python train.py --n_layer=21 --d_model=128 --n_head=2 --n_kv_head=1 --head_dim=64 --d_mlp=256 --vocab_size=8192 --activation="swiglu" --norm="rmsnorm" --norm_place="pre" --norm_eps=1e-05 --positions="rope" --rope_base=10000.0 --rope_fraction=1.0 --qk_norm=true --attn_scale=0.125 --bias="none" --tie_embeddings=false --parallel_block=false --init="trunc" --init_std_qkv=0.0462 --init_std_o=0.0 --init_std_up=0.0462 --init_std_down=0.0 --optimizer="soap_variant" --lr=0.0061 --beta1=0.95 --beta2=0.99 --weight_decay=0.033 --lr_head=0.00925 --warmup_steps=132 --schedule="wsd" --decay_fraction=1.0 --decay_shape="linear" --final_lr_fraction=0.0 --batch_tokens=[16384, 32768, 49152] --seq_len=512 --doc_mask=false --train_tokens=191200000 --steps=6001 --dataset="wikipedia_en"
Each number is 128 + 24 x the weight over the matrix's rms, rounded and kept within 0 to 255. Layers, rows and columns count from 0. Numbers have three digits each.

# layer 12 MLP gate, 256x128, rms 0.213, rows 13-49, columns 0-127
128167147126139123100159109130097143131180128111099152167125129151134079117141175112106126123131128122146135132133092099157112155112174107132103133119139163172138147164095155140121146127099105158135210118116138116149139151120107104121150148117132116145115119105119152130103092110124128154098129133139156149122139116116130116146137112137130119130117106105141161162084128155131107118115
112104087124131144139107121126146177135118141080127138111130128160105119144180115136134122102138090090110137128120130093127113090155148127128095126087149088132152080100131098117120126120159150095138146125136174093117107110141150136121142165119128130125118159135131081128153119117134094120097116130125179151193147128141129088131156121126095133108137111096113137107169147130146116145090
126160119141093140120156118119145169124088130097111107100120127127151156152136155117127140117098153087174150138150113098094146134161133091118112158113127098149118087150145179120136122127097120156087116119165135135117111083137120129138107100136120113093137117098122094148139138088109163122136100163160150109107095098116101154169158136142116193129122115143085120123162150154142101158066
123132144138085152159162108148149152108091197119131175166133149133131154121162109163125142129114093112141141115147124169156157137176156141106109090146166128129149147109111188133130118134146150130106105170100130173081126164112120072118136179123145110095135142115104155110136142119099110146159169144107118110166150120139156156121108118121081091139157080153095111132132093148111131119147
124151107128101104158158110100122124117141130122120102108133154145123107122160139117142119103127091070117095099135153115162165127159139123131099066119108079135162104128159148092157158154130094123169116104125093137115136135133096095114140144101137158147115125108117138136139105082106100119167160155107163118108160151117122156126106126096083100114101128145144088146135119146136107127165
132127102118110075098168135079168140157107124121157112171090129124167136114153084145155167126152107127122152137166110134164118137147162087115120129087119173173138114114121180128143132097112106140111148155157093130138129120110127143142177086064160102129129145173172097131135102146161134128153120112134084123105129116138149095132122117159096088124152102140141130091149146138123140128116
156187171110133158147117123143148126096195134137110128108141099104105158162132160124163135177160120095098104136138130178121086136130131133123145123110147138108126133149118113175140162128113183100121147144101142135109157126143117127127176101141141121138137083118159077175139116149166139082109180157091107119122101082146129153138122096162105101085135141101144131119147149105113121141113
150138131142144121113157122144149117095120137140143127116137095149118143146149122155089112132108142146156079132142117115145149134123130101131118114121144112162141098119107116141093083108128068147123170146141157131079108148095152113125102160132112129134074141062114161155166171132156102142162136136096100129162105104161129147077117093123132108127175120125149128117146175150169132153119
100091112140068148126153135150131121126122139129118124168089093137079125140144089091147117126101137108131137147123129132110136142157117118103135117072152149128109129128124121114123133118127131170120145100129113161128093116150160158092154147122123139113162130099121105165171135124134121108127170133108165135119157113123145112138139131159123125136135121089096094123141153122088091137099
135119126105136129139150127076112115114140137167163156108144108132106131096131113113135166127125115099069148142157098134112113123118150129077145145141097148142106137105130160115120132129109139136091139131146089106119122125074130097140175155145108125207124173122147125126106129147076116124130142127145081119136123130157143118134163113135108150110153139124134126088099159105126119114120
126147125113114092147140110149139081097154086139138101108135147151075129141167147089145115192089100150141136104123158093114139137174180145124151086086142115141130184150096115102109132093114107081109158164114140091104157119171119100127138082154118135133146095102108092094117163099153124132099133149087144139067121124123166135145133112155118103093128073145116116084136135112114129123147
130114114139109105139096142137135108127138125110136114140108153130121148136173138133113154165135149121097107110106126159145116126139109162108118111097121119133091157143143151106142080103165125115148126140146108110201106134125141100103162077124109129146121098099130114113108143176124127103093106151179141180101165140110109115101136114157117083110126108142128123123121169107151117147167
163105090136112102093146120102134111140137074161114120131143136154099129099173164166163152124159111148111139108140106114133075131127119118139136147180128105123102129118143110152137090082103102104113154109153157131142153097137112106113129097102115107144134124096116074142140167099132111158119153097118104145097128131122102180116145121079123138115122125131109149146144111153099093076133
116148117128143127086136135142112152137145129122081119140104144160131136134132128099113132140151144118128129152158149114174125127152110130119157113128178069075153103142163118128108099133138125127160163109117112157142096147168156122149136076170121139096120136093066139132152167134118179114107085139137166102128137146139160131110140100114120116084124097133091118144097118129132106096124
090170139124134124133164093118146176144148172141149121140101163121128143153137112138163146118140126123120127139136137136106134153130116069102138118145093127121147101134150118099161121112111078143134120107111125117175112136132137124120145168124145155085120154094107112113117127110109110145129187161151102159136101099116136156119145134126146135141144063097117145081082139099113164106118
122137082138091147135158141093127126144135181139169127111126140152104104172121102152127103079161111078118147158097083156165105175164096144117115128131158137100152123119138134101146146080160118178119167162125175117137130146076148152116120153110148110124152112104116099130143124134107128170110102107105112132135124121133114087132156083145140145140122101117114145090153141111132111148180
120128129105117129129117122088114105151113102141167101133106158138121092146118160092131155097136091150153148149105128179131077113144138126110115164150156140100121141098158117140121120139137132098108133171133104089116115116106136064105129155110164146140156180106129149133117119103123126127142129112172120167138141117167135109124125071148161129103113144135104127104091137129146085114170
130107137116142105122163131127139107148105110121137137142126115114132141125117152125166144121135144129106090129082163120145126143143142119101166116143147122132144136101123118152126139145080107115146137147130138133125118135164135102115131139136176120139144114158154128115098139103079172120106118138108126141151128140119120133157138156117153126108130176130116151113102108134126134151100
153159157114119169113151117126125142124138109133117149133079127137132092130162143118183144114153169115098125165118107170217152133122146176105140129114133150115118120093102112135105129123122156105088112119153108128137093165102135118155136173090128126135163103125109123162188130114132152160125130124130108120098105124134143117115168134133140143147117126103095093161098147105128137124135
097157096095107121170088122100138125132167133159125119139090081141132142124147119159194112120172132195124103155157130118157128117137124103140138107121114127137124151095141107118103107149132159100125105178129117107125133098079134116099132082122118120164126119102140147148168091135135113129104114164115093138132100107141149116147148129128092159168113150087147145094189145141155138155093
154110129142113122130147071125149158116165139109074110123105141135076126073153140120197143137143101098057145137104110172199113116147125138103146091108135121090109129138123086162150136081166119125106147154097161132156131130118131148095166128088101094136154097164118120115110126126119129141120138101161143105121125148119108115113103143128120137167123150127123117103125132170134107082139
110107155149127085125128104159147132135132095142089127093169157182145116135142101117121119141114130096143138120163150141147114200138097139127126117127133125103135097110155142144123122137127069109118150142146155122131140158108089106171110157109089174104128130148102126122144130158164119102149111149088104157113121155112129153155178117105122169104138147094141127164143128178136133155163
137136105112146133115107143095132145102108159121085129121121134120129099114136077153113148128152102151122148125115063144112107094141130147137140107102111153122149117119158096159133100122112156114093132147168102112114145136122090128187115100136102083114119129150153112124164132095115137171156137080108154100103155142092112140180165115150150116145108154119143112112093176140104143149118
113159138111137115072101135107127122128153112136109114137104122144097128145084097129166158141114133134157120145135141116125093151145109106117155129135129154138135153114133149121136108140123101139142115136135078094162076160162132110145145159115147160129218125145146136133133077112173106122097146136120119153118142138146108077134177139117141121122120142108124121155049156100087116183112
158167131113151114145154184123097162189163142145139143133140173109090130102162131151150184078151172134122158152178121153148146116079102128135113142156159148105158091098136129146099102093102160142132144097151130140137123131191162113128135108112133111117104154103146119127135112142169137131120124135117158105154106108104113112112117130097166175155119147068057151132173124141190181117151
167121117108153065148119113133156178142114081161137147069119112100122089091142115147155143105101101125104113113116114157178156118154132126087137082099145085116133119129157113116154167151164106142104109123199119132145155121132108150113122109125093167133182149117089118113132093147163118130145153145124099164108116128127162080111130155104092176148149100129124127129111116141097133108152
146121163173123158146107125119133101138117128081080110114114147107084129141167175119142144126123136146159148153118167115141116157179154134109110094125118103117129166133170149092125152143126121196118152094150167148122142121130124103142115117099071111151153118159167114120112125087141154124159144087112129128111135133150114176116158142156111125112099080159146067127112125131083180114166
176138143089141116145103135168119108131082113113175148098105105130153167142160127133104126127150152155175103120091124126112144138133141111119145107101119151120128094099107154118149126089111103101116154131104124093148124108111146143135117096157124153145132129125135114139093113148094159148142127156124152124125129112109170125167132153125108162136145109106127119075101145130135109135127
132106140178142136140088102149122126084092141160092142130112076131119143111145130114132133149126120160143134077087133141106112171137099114073099118136109108112152133131131158157119116160132111154157097149124109127121129181126146127164129123133152091124166170137148147139169119133123102065138145127171084084134138115130142134139094129116078147127123162094122137117107139138112135105084
154143137116111153110136118077077119122149162134093117145119118182145146154119144174150122080088132165138164149117126132122159186110131118136141097159162185119077119156133128187116121114146101120092124115109123106120134162162096051130125148127132141099160136091144153127168108123085135138105146147106139131113132117126128119142134076112107158127076144068128167162184118122071135092159
142155122128136173129099159104169132176119114113118165147109115133130100130143132096087170122094138099146112171137128134123142174155163082081099116130135142113127133132116182143129128127184102130139129116121134105134136131152123139111124150147139141137133143124108104151089129147118181105150118124115147119113190105096136090111128139170134142168138128123168140105110133068144145117137
156119125168142126115145150132108100107085105128092144148141188132082178142134094080131181158111129110119115146132157165130115125188110099091192127175118147115111160129110093126133140117116114074153131107127130097136127138134146128164176126159142159142136126133100094110097118117135124136126160141140138104062091134132162150122158155144097150179173118129114134145142107140118085142134
138135138132149149115119131133130121151112137113182097110137118154123125108123117167126117114154141147161127155140151118151103140163167140132110109135145136164123114138144133156102119085091147145122139118104114130125145101127143134195115097138073131138140113158149151167136148119161130170148155145126119131156143090140123149121125146140105107120148176169144139109139134145120176142087
139140170124108180124112117153163123136113169043122098078094153092145088123155168122137144137127109144116141117097122151129111104152159106102127103167134143124112154095142138116152141110115142095106136125160134107145133182111102101138139084165152151132113154099164131160143098145108150142117130162120157093116145133190140123147134126145170154142110119081127135157172130106106136132129
080139146118111135133139127115133132132111131137148124112132117116127126087137124068107106153123146144146151137159129092122129156167147085114074123177150146142097109123111092141092125110106112173138105122129109094135153196113147160110146124089092148149154122121146153121177124137129090147137150148160139164147147127119166111119137155099146082102111079119153130121142145095116119142132
123138116114141079089129098125145117126144183161099143143125131104145118121138117129137129121116109158080115107124092130092093159144154123128100092127168111130130178051145104151149081081096133130187113104110136140136083105108140089125166114162110119117105120092150153078154079127146152115096137112127102125160133115156154143138139133151170103143156150122138173119128129154127137103129
140142149161117170124140110143127125129142144193124097154125154155133134102119103149150101137142112150083115113118114104153117150142118111106132153078127132107141145113128106159125116113105133116170154103123097108140100093102119148157109141192113124136129122170151101110151086140159149131106159150145103170144123138158121145158187141163133145101138114133084141100159146090095110091145
# layer 12 MLP up, 256x128, rms 0.219, rows 13-48, columns 0-127
123103183126109148110105135148133123135131129146195117178107105142147083103119135147133165123115118150165112089104118123182147156132138091113151122138148158085158114137121146166134141137102110121109133128121127162119119150157106139163131126092109109148140106131106137072119112131142128126098104160113138138149107166116159157115108112143144126141137146147108114124158109116159133168107
126159119127132153136179162184156087140157161091103142143093142082176084147127151119089176191129126086133123131110131105138184112160133145118141107101193085144093131096149158076115096084139120164141167152156177117086174126164122092125140095163122121094137147115154122161124157140128109153178108128120070098146151120158094108170116143158150142137144162130094105168157099168179149125124
132140135113126127141139122126155122149119171124123077106147078200151115152146101104101121138111141141165111131154101139122128108097094134109096130124143141169123109148060133131149098135148128109112138178122114125159128093139102165134160153165124146176139153120118153165182097113117159122136102161142105109147115148160155138157115110109141140128121192148095085110118128174117121174095
129121107129073142136126189173119148177140113183173136152085108101099133133151111110147155117082168130115120171161101126116106118125130132131131128138166094155093130146129119122122149154156134126149127123146138100130114130138123186113136158116122105126099169144119101123139129088122096121151123145124110157098138156133153139148148130121123151108170118132080132151131133202090151121129
102139137128139134125113144145133106068150107128106104123095076132119103137151147137151116161051155092143132144128149148115106156174113092122101136076112144099129071172107124195135100115168107096149159159130176132126126164147143153138132170083124146152088134118145101123145105172145118107101108142098134128110134121130106138149134098118091134185100078115107102141156092138099125117119
167115095100131110097093151151131143132118135135146147130148146085078130136124139149109145141119125132154133137100095106150097127122114116111144135105107102101136164113173164120100165178172146138118094090177111107140157149170127137135140114114135108143095093154145171120161121154085128108136155116175133154110085159142088147090125156137133147104122122122131107103127131137142145124117
168108104153145165136131121140126110119122091174121120158123139157114090093110152117074112134099137143088100129125111162119090141145122121141120145106121079141121128161101181144088156098113084105120121116136147145115109085100128097120137104142127127148154154110119148129128096106117113136100135130129114187157149124103121105128170091124128149166141155124170146147111115088129125136110
120106165138135061158142112141117123121148109150104155112116132123086149167137174112125138139096136101138103117092134155131159141125096109108131078141139112158142165162193092126085100120106125149094126165109081165109145121098105137132115099137139152112103092096139149150138159151158133090117153144111111121131132121158117125126161130144122148094135157148143143146092105088133144136123
182173108176149157119151147092138125130187076179187107126126139125155108167106140154120162132173124100119115148098123128153101107101128090144132125125143125119124103140153114154099094136135075168179146180172162137117151172119105129154136089118116099118060158118216108102126158155113088140097136111113144098085143168176145090129143161149122090109153125124177102136101140140129104101124
099092106124066123137162127092096107093127136132145160117115084155119111112123141118145145106108114137092127123106113133157117132154156141124089128138136143143113135108091135144159126187119148122085119129131124112126134128100124145143167154168127163159120151134088125106087105147103156133124124121128148166154152168145126128115144131125128172103124156146148112102094108096103108106160
163124159153181133106114135109148150075121125167166152101141096172139153135120107083099119118108164094116125139160107112119123121098120118101151138142175108121094072144120118139106113179153132145114127140126137165158112115113141150091099118122168190130125108155188104138183117161167074159116197125105113170148101104128158131156179139107147135119119137148111154174126141119145103128071
101119159135067150131138132188145154104171152109156167092148096133177133107162099140138122120151137120149133137176095134123145125156118140122077145113137115125129119116119106116140124119151130111120123141118127145133144104126121114137119110104133131118107132082158112122139131127102095101140145127162126108108123142135150142086111103113117114138097154073104144097112128139145126104113
130105120112151117159154144179142091164074127078094082107183067124127130165110168097151177110092113108144119149121119127140121128148111154077156088148063111127097137100088150115150163100151114130142117126161071119114094152145087115126099128114140112139151131192107111116116109139090118086117143105120115079115167103100147120120133139148141161115143119157102117141113141139134124093153
084101123078125085154137097168170178103142116140141138131117063110132126090123117118100145122160130138137122161147140104064141126129132135109152145142095156143133109124118107137142151117142154140135128077119127111118148127152114121093122160142074138138146141120112123130145086133081135124135113130122176112112165126191133103120113101131157146183173080124139120100110130149106121130092
163153144158099144098150150074146146182136114121164171145091130114137134133142110108146104121126120160093130064161123114131076145101058150158128158125137143109159160108129111130155123117147142153134129105132086135109139129127132144159151133125127132140108144134178093095102112121111120101132126116127117138128096113149179140145146145110128097102111168081124123099118145141150146130133
128106124086170099148117155104128136113097062119086108145093120089163115120140154151194116125147142114146123129128135126120076161142112110146094137096126122146122135135127119097120131156083122163146178105119120096162089121120105183137160136126112119154087115142134146142118107073110124134127160144173152096105133110123154110082153140127091134141143137152087166122095132166112125102094
124120104143129154135096145143164136127117116104147131124127154161125119161129112076157126160126103139117139107102158132112110162135117130134113097116102107123180084108128100107096093138147095167135157122159143111093118106140159129145095135116133135144153158112124148115134101145149123121125165105136139156112103104118148131099062110133154104163081140106142131109102127129134091179116
132092122132107152139116113163101107155114124148158157108139129109131161151142091111159157131135163137154140145071191111129197119122126143138133147106144113123085132148161124143101102128103089062138113152123139115113149135142142135146111138175142100095121116163163130158100143155064147149093126156101120083140114149143117084139143149097145111127105136134098178138094150109129107111113
095126114163117133137118154110083107153143124099151131110142132142108082134101110113098118109138077159101146120133094097162142157108163106126113090128156121095123175145121135121145148115099144130150085153149150135143111114121155121132144101193135119120082191138149113067124141132143124085140181111120098148153154133116114158185107141132103132138129104120150162128126096186102098134143
126124104094120147141118126126219181110134159113114147144124169137156161148087138093159143152148125138120146182136118116165136137131114168132121123085152113147112102112115148115130092126123174096116167125125168134129172138084122123131094129132158111145148092138169135100138063102148146114138125174138106173157142148122145117135164095137155141122161118126131126132112138148110094096144
163105111075118112117150077119172146156117155107132124130140082078121150141148120127096146096125116110131156159150148123142120122141146155153146150122130108115096071099070137109113091117144144107107110138159138069135132130135125148109115140114116077117155163165103112141150116104125168149146107175111108108138161103120100134139104105113081125097139114128111116150141113188122123160140
122099143138113154124159101150101111125120104096149136109160090113097113160115111121128116142091122170106124145123162122163104112131138102163125130102139082139132138132142087126156104135117153154163136090159133142100143129141160163124138144073098149103146125138116150153123166162111119098116174149144144104158145114122118121124100110071098093149088105116076110154119082135142150117153
135134161150089148154107137106144141118114143131064105154113125151132129137127086136157075105148153125120134139117136153106106168159107129120093162114127164130129107142127099106135099142107156112094099117171127105139122097137097110118118158089094101156088107124168185141144113139140154109133101133121136138119147148112110153116143128148151136131144146170107148096143155091119089081104
133131091141128153107144097099115119137109054126114160166152108085122150087121149149135123106121158106117170142128102150104125154112125096143107120111151107135130161153104164147131159129131089121123093122110155125162080124118176140144146124102127114142142136119144129182129113145113166161163129077142147122132109132130144163103090158132127127105145110127122100122158141106110127139111
140179106098154118105098099133122171182121108156182116138100145137156134122109109109091128113126123133124188128147119120122164150108122152108114137142125098093131098096107062173133066117102143131118122131130154103133096104136149115146110145142099131123137129147103118127154094093111143103106115116142126116171115139160079094169140130158153123127073151108147132096119146120093178149162
121132098147133171145090150131143134112093102148150149094136128153121122127102138158143138125100173114131108121124115179156092119169101101077124117114103146163104119116106107090164125171131133094145139145132129143121167108145116095091137142118135131108122133134081127137120098115158106115074139171144103167100079138162130112132149144126147145169098123120100100105112127092153122083103
150114127156136156146088154094133150128118111120151129115060103115162122128107158146124124088179127099126179143095148102163168153156118136107130120106156107095113111133168157110143143136126106124133107118136151127116116104071157101160115165149132111151107084069117142139104129117139153108136133097132138162121123115080123108104071126131143119128170122178150122128147151138089131152131
155092150140126183137111173110137104128131134128171154112122133126135090153151140174116137149127141161178106140097136174146114136126185146131117132149135140127136131124111093095147116115133100105146147149093113178149090122133104133113126188139134152158108100190163110145150146131059142134131086140109129115130137152125145166123121146078144093124124143170144147153121131123106161104130
113120133123144150128120116107113141118112120092109148141128098101138159110103150168119149145121129120118159115102081180106092138149134103125143125189113104153175142077141112106145106153093076155139116137167087121103162189108086076103091123110094119093118174110095092147126083127132127122161117150141117151118137147107138153120129169056174145176123102067126103092114100137108123124150
145118157122120118104093120091131131101127121155147117084103125072141169126145113155126167133124104174158104118140188144126116064122068157133063127131125146098188120154150130105134114133178155123173126165114134156130182144140159126149087069164160124140135059100097154126167143132159111122128161133127100086145156125154137151117120149119118108126122111146127072098088111140108116114136
100150085077146135147143129124124126099134104113117151127142108093110115077121155081152134129121155133123143148136178127162124180116145154129124153151125136106150118100147134155138115094098151110103115155100126129109159106150095137133107114106144169167115139145105107137128130096114113124127112133090180080159152113133119161106125129137118152138175140151128135100128095097116055099141
129177138113115119106136153136126116128064108100110158101130105146101147130124099080129115134127129111136140108079093115142113124127137159127157148092123101103137153118087072123141104136110155146138135140138147125162178087151114131128147173097134064109167113067161113113114096169132116136140144131094113136110131142110139133152150147136118108140180169128128129124137135115101135144132
123098121101136091134081155113171124120080145119138112117101135164102126145125121093100158104138146154141140161196128095142165172151120148156164112100120116132106153134118098131111111087123131125169166104103114102110120104157111136115123107156090142128139131132157097129124150124109156135157160120157096139161124170120171164119130132158199120102138146181095149102084128152117144148119
134140119130161100140117065113048108165133124135118128151140144134147138151146117134137097147181151131143142127140196196089138151144100126102092155149112133134177114106085175153140133091091096128134135210175100137111149134133127095121105130106117167137113098198138157132108105113144126103101094136108094105148102109140121175136157084127094153115082069128112097143070147136097116120146
141166122115132148118125098095103167116102180164102165069150136175135096159145105127101106179157112106155098165147132130143163110144141148117110126114167135148129094172093124095108094122089106092130134165125086119139133102132127158142106126129143137116145133127066122128143141121111118159113103109105146126089124125112145134150154119117165125119174117083150097167112141136119110099134
071114107159155162125126180107149129133147113081149122115089162108151160082144153156127117129123115093111138114095131099120093132150085104101112086108088181132115124141123131127084128164134130150111125108105083145111144099133134108165154119143113136135156113107137127098104115125126092099071150154150137140190167138127111099131116120113174138125117110093133107142064171080082120114098
# layer 12 MLP down (transposed), 256x128, rms 0.21, rows 13-48, columns 0-127
149133099171133138138144105112120135157121110108071120141164160127145127143087070131128090132101123073114142137161143155140126107114120113157130093128113085144137142119160161095136151137165145112141118095128136151099132120142110146105113130193164148101142127108136108135122152142153139144155123101130105140158128138173102114136157108126115150158122127123127138116105165146122150109138
099145092160150143157133162158144135161165144124127132121136116108082068169075128188088127104092093177109144139142093169165130121120145137133122074128131180105137095136074149082123103103181130130161119143158087120124180135132121072139146098157116147052145136172154113117137150121104115114198106116154107116122143125110111135167104130154161179173164143109087157197129119197131123057140
121144141169125120164110130118120087144123166081147165132150167119074109116149123129131118149105052154097123133159150141152159104089080110092164153149136134127131131152108118129142108120121128110132105107140125119161126118107120122136092114082121122129116166159148124139094130127136129118137089114178089168133118164127121123147094175134121111108124133109117148117139135126086119100160
158144113131128107110123075136176123130141170090134212111114136132132153140105087183083129120110155137153159122087154139118104130139081109129141116117134113147118129082130113123137139103133079171110130173119135106071169084135105120100100130141077115155144126115112134088166117130099127121117135174124129158155121119121135097166133084136145091119110114117110140110133100110159111177141
164117125124093170156121123145120127144155143118133108121123154138151091133169133103140093105163142096162105175131119147142163171144154147113131145122101088140171106147168115105133149158122127216134142118074159113150126149097142145099098126078107175106100146135095117105094102180123113115142152130118162152074143125119109151164077145128124134104105159158114129092147127148110157119184
109111153159167132119163129094144173115151132126176099140088088156119120137150103158136128139145156139104110129176157123158172100088155140142162072123109111169121095127102135097143121150117126129102115116132122122177088137099120127136155126119106103160145125106125117106118123140157138127178148162128129153148142128128157131139152093138123103153135139105146178129151141136100183146136
130122113122151145129115133111097090166096154098107183114099123134140131086154110161120130135081112141158139149128140135132087111122126124156129112139128132139134083147135128128101125114111083120126139181138123162118104113099190111123082132102112123107147158121094153110123129110118139145135101110156126143152137138140130187118086179146167181126106121135115113067106139156161112160141
133108106147108158079130150088120128082124142121080124180091152129101123107092116162102133136099101156126113155147111138127103130115127146124161125145042174128150125150145109147124097138117139121162115092131160142102155096121135151135163137123112107116158176154130128164112124100110120083156143126156095106120143126150144140127088141116168137123087168138139132126137161158160119120181
114136196149117191113178086147109152126129098127107145128084068082155132084141096107095169126111107057147149143157136109169094072143143111084117101156164069080112094127153093136093172121186144187147137152140168086117100114101122099114079101126122153088068172132163107128167114155077109140091104146066150121118127141183136132157143158133165121168083168148117119146122126133149140108129
128148119144147149106087115130157158129130135118097120107107158102134129171095145138122111177116126109167111128116141136144132134111131124156111124150160099116117124159130125119134208112130149139176128149126142148152143182151157137142108128122136097092136109152118145130087125111161114145137136111093154121125122107106113152112113148096131086117122129111129143150169120145128131132121
112154152164137191109131114120114122140108084144103117170136169163108130154105102126112143166112139121125143139121146146131091102155132089117161112141122128144141117138139143116129108086135122124084140114130106163091098112126184146115087084125129141158128136104131111097111123185097093184097087100131132185133149120144180140124124116182167109084112094123134176174107188113132104167156
140142154126148123129115121162146130112146152147115091143082101151131165136135097128081115174131129128105112126126145155169144080160123151119089144102131117089131239155157137106173117122157122172131104175115129099151120121148132144122123145100119150142130084155133153140103124134130112112116086139158134118135140191109092128139146118174122092144113099152103136110115137116128129126134
118157121074141167118159112140087118107127174120097094127156112121102070132062152117147115095107101163131147127151128142155128129132110136132122090090131136102097155112141113174104125127172148141144079093085119138115096128127165120089148162121134100183100121151097111104203168137080091125146108190137165110168189155143129112150145125129115119127167155138119146114138117152142140140102
135138102137112104136109163175117137154155086150116137124149123113111131129179121180129156130141104137102154157114116087081162160167161134115160136151155104119134109114148118161148098107149157146118148106106122129116160125089094119111090101095075146156157133132160086118105137086149158113125113148109109157165117135169113093150163144151147115146121146126145117106101118109089124155124
167150116183127155131105110141112122120134123135112169145116122119159120140156106119145116128131158108070123105152121150112135120138134133133127122143152147139170153141131063128168146126118113142129159100130147127122087144137146119134117093133110128109081126124164175106081144121116116104112081110117083136152133085147146130107079125069146163128133115115118115104123120117156097129119
099122134110129153127154172111128148107095155096196101128127092103119134136139130135169102156139117105126126157092140078098167099123133124141097148101149117154101140124122165079131188102145102147130151121116136111166140118071158152121141130137153102151108100131067124132088140161139165142130130085119155129138094104127131135111054164123139133160120132105117136112127084128121139129119
166123155138111104119137137120103089130148126101090147174107106104138099099135135136144139117114174113124145141132120140109143130117089144125170185183183117111145134122146137140178094148136120113112110169097110138139115141085157130118128137126115130102129189100125098126115121100172119143169150162141099127138128129111107135138131125172113103104165102155113125152163089104120112122132
124090146128116134128113145142159120181114112148160147121126123132121159094044123128164111137114172164162079098119122104099137177110136145119166171123121118126147131141119096141132133121101114131092111147127111118132146169140152112111124118141164106142085117144153141134038139136087156153128103117106128128136140166140136136166082165128103117155132184161124157091100110099110146109105
111146143094123132154120079103105126117106134127159159146133114087153123091121150075092117139111172099152125100126080117139131099160132078109132185112121141107132128139106154116154127080126070151158163117148116120119145112169133114112140125188129103165095120125114128126127107159091176147113123133154105097131086154106129096149078121140154140094219120125115128134118108143110135121118
070163112097123145109116156134104171142109175123149130129104119095129103109082094153150145158155161134147175157162146142147154118109133136126124128123159089126114133136106145095142099085124118073100113130134124138117158136060131085124151131130120089090106137108132187149115103127116137139069134124132099164143096160103103098115154123120143122151117109130146172118154107122105148120099
145109112180128107124095146133103133125172142099144174093152164131153114132134147115090130138146094104092081108146114142125159139170163127103106133128137136154112136168148137144153120106127141163154167164138164160116099137123115117114141119067151096171089141178099141104178115152124121142118134123131141132127167110146162127142132094109136119138114128127143114124199142160153150083144
107117127110123106164125122150134116109144147155134164135144095149133118125136108122159110130159097087129154114196147131097141126147114105105115121141139141141142117102161128074101099099100180155132187110172136138125144186121141143116077123119145122122107159094146125104163144135130082145109147143115112160126113120125145135134123177121083129167150149112145098123103133156155127099120
153108131136127100177125098075134124117116121169091144133165127163155064138156103097172138145137158137121135110134147134123145148129108131109150111125165115115156142103132101133112126094094147106107101155127143122180125096132146137120142131136113130138087146127136122151064106145148165127125134144140097136117115174076119091108129086136143103140125097114134142159136101106145147112128
115110121139099108127106140106120084068107132190149119117105168102131156131131158133126141127136087145145128131130092114126188108120163120144108146129154145111129132166147096179107148115109117115069116122147091125132151124133115132134111157152118095146138146127131124167088178097094134140167095166124143111090148107127144139147141177101151152137123089147129168125129155121150132124116
163147110124153178142103096100134158148138083125147106127103119142158111092083131117085139143138141116119155156128118153120119152150146118156113170129100155127104136142102166110114129128122163122122103137127128106103112146137183144106130126116150194164103114137097099083084090151115100150141163138119138122110157122131158148087161110135124117120100162163135131125102139160146128125146
101135138101143119114139136119150139120125121154160134095123092102133104112102119129156135110156108138146076104155188129083107171110135125143168110145136117144133126156114089143122122142168118142163083139112137105148154084089111146124156146123132133108127096101137135144083124124106102125179129095143089125133116198101105103140170102137141171176171091125088143107106143097101157110152
129167118149161118131125132109118122152175130094086166136107164165126113149173148153124126078128151157112050120116087146128111066138133152143097118150101123099149176126130161139151150100101124103108145118152065152141120105147116115129105092120128127130132122180145105131096125158123105120105113140126122130131109140151101132154119098107092122148107120096153114114164092161126185109105
144125136108132156150140100155150097162127137099157146125115100161145138132061125122144108121129173168104108143118125115128135167121124154138150149095131114105155150160126129148079102114120161080137111141139152107121105116138141132119169133106177135127138092123133103160074126167097141158093151100077127149131191139172130179116138166119091108135171137132128133120100108121128135107150
102126130144090168126108096116108121084106137165100111110158106163129126147106137130103179119118128194095167128116099180097152141119151067123081131134145076181136112146115149114160143102106119149105125147096132099099145162066135106094155109116149112099139165114119121141142163081143131114158105108129128109138135140090131149145094162070126171124131100097143118111065120109125111129052
123089130104113109102121128113090139094128162133142132158128094162120136114101168147127154119100108166153120104097130142097116107125134171121141114156136133134122141137147102202097152112115177144095111138094173137125052140111101148151129100150141175090093041158125146181134088144110090153102082131082117103127098077153116130122153110092143104122079145082113127109137113161138181134130
119112149134127108131116125152115125121142122140157096144138126125132081130047128167125150101119123140145112114124126142132144111083129182156129163112126147133099103152106128139153104149148142128117115107135116132145108127098129151130184146129106123098123124106137154142122156118120134134134139153126109168112124154153145121169162134141083124108147118108114145149125173158138151125109
140134161112148116131123138133124132130102089103164103125135104102116143122168152099122093141112164152112137133106081158095091108110135127099132162142155165130119140105089159134117101133111092149121085122114159162134134100105138101130109165158113147071140137133187106111087103126126121096133122110131125131131120143116122155141161112151086118190166184087096148119153094138125145096131
133142152116126142132126118136116137122171069125160137117126124105173159079126132164135109101102162184129097147125153130110123121103150112109113160145102143125121110149103132110118117151127142092122165148146127133121144125127136117140120117158122110115156158138130167129153113127113114154145125159077130112160178127120117146171180172087068119120152149146159148101156116132123147132118
105114165166144133121082097105118105165129104124085120131169125103144167130103133141125125159161085127134141115105131127145118098111165171093138167127156140076138156148135136116122162128127094121077116095119151145119127095119148093171087057156135105150153150179065105099196126151134155153110136141098139142127137106097103117127144130110109120111096160148181142135101146081107113138165
146149137124141153106159130131118127163162121162143130149114087155177163118135107139098141163073169149150124154108125117144133139133126100177110117114127107119102139124141170149121122185140133126128145148133107130103162145118066116149126134119104146142101154146150141099148112162152135124125167130114123106176115109164155187094123134071096104105096154138144136118100133135102108120096
128131143173133164153144099162117137099125094167113130086129116125145118099100166116095186122103092138102144087103089108174118072124081149128103131104100107150146131114153168155122169141160121154141102144076139142125133127145160160129118134132094090157090070110144170090123139087146156120117104119157090125156154130104156100118112095162161143078134091123104161160147179118061106124111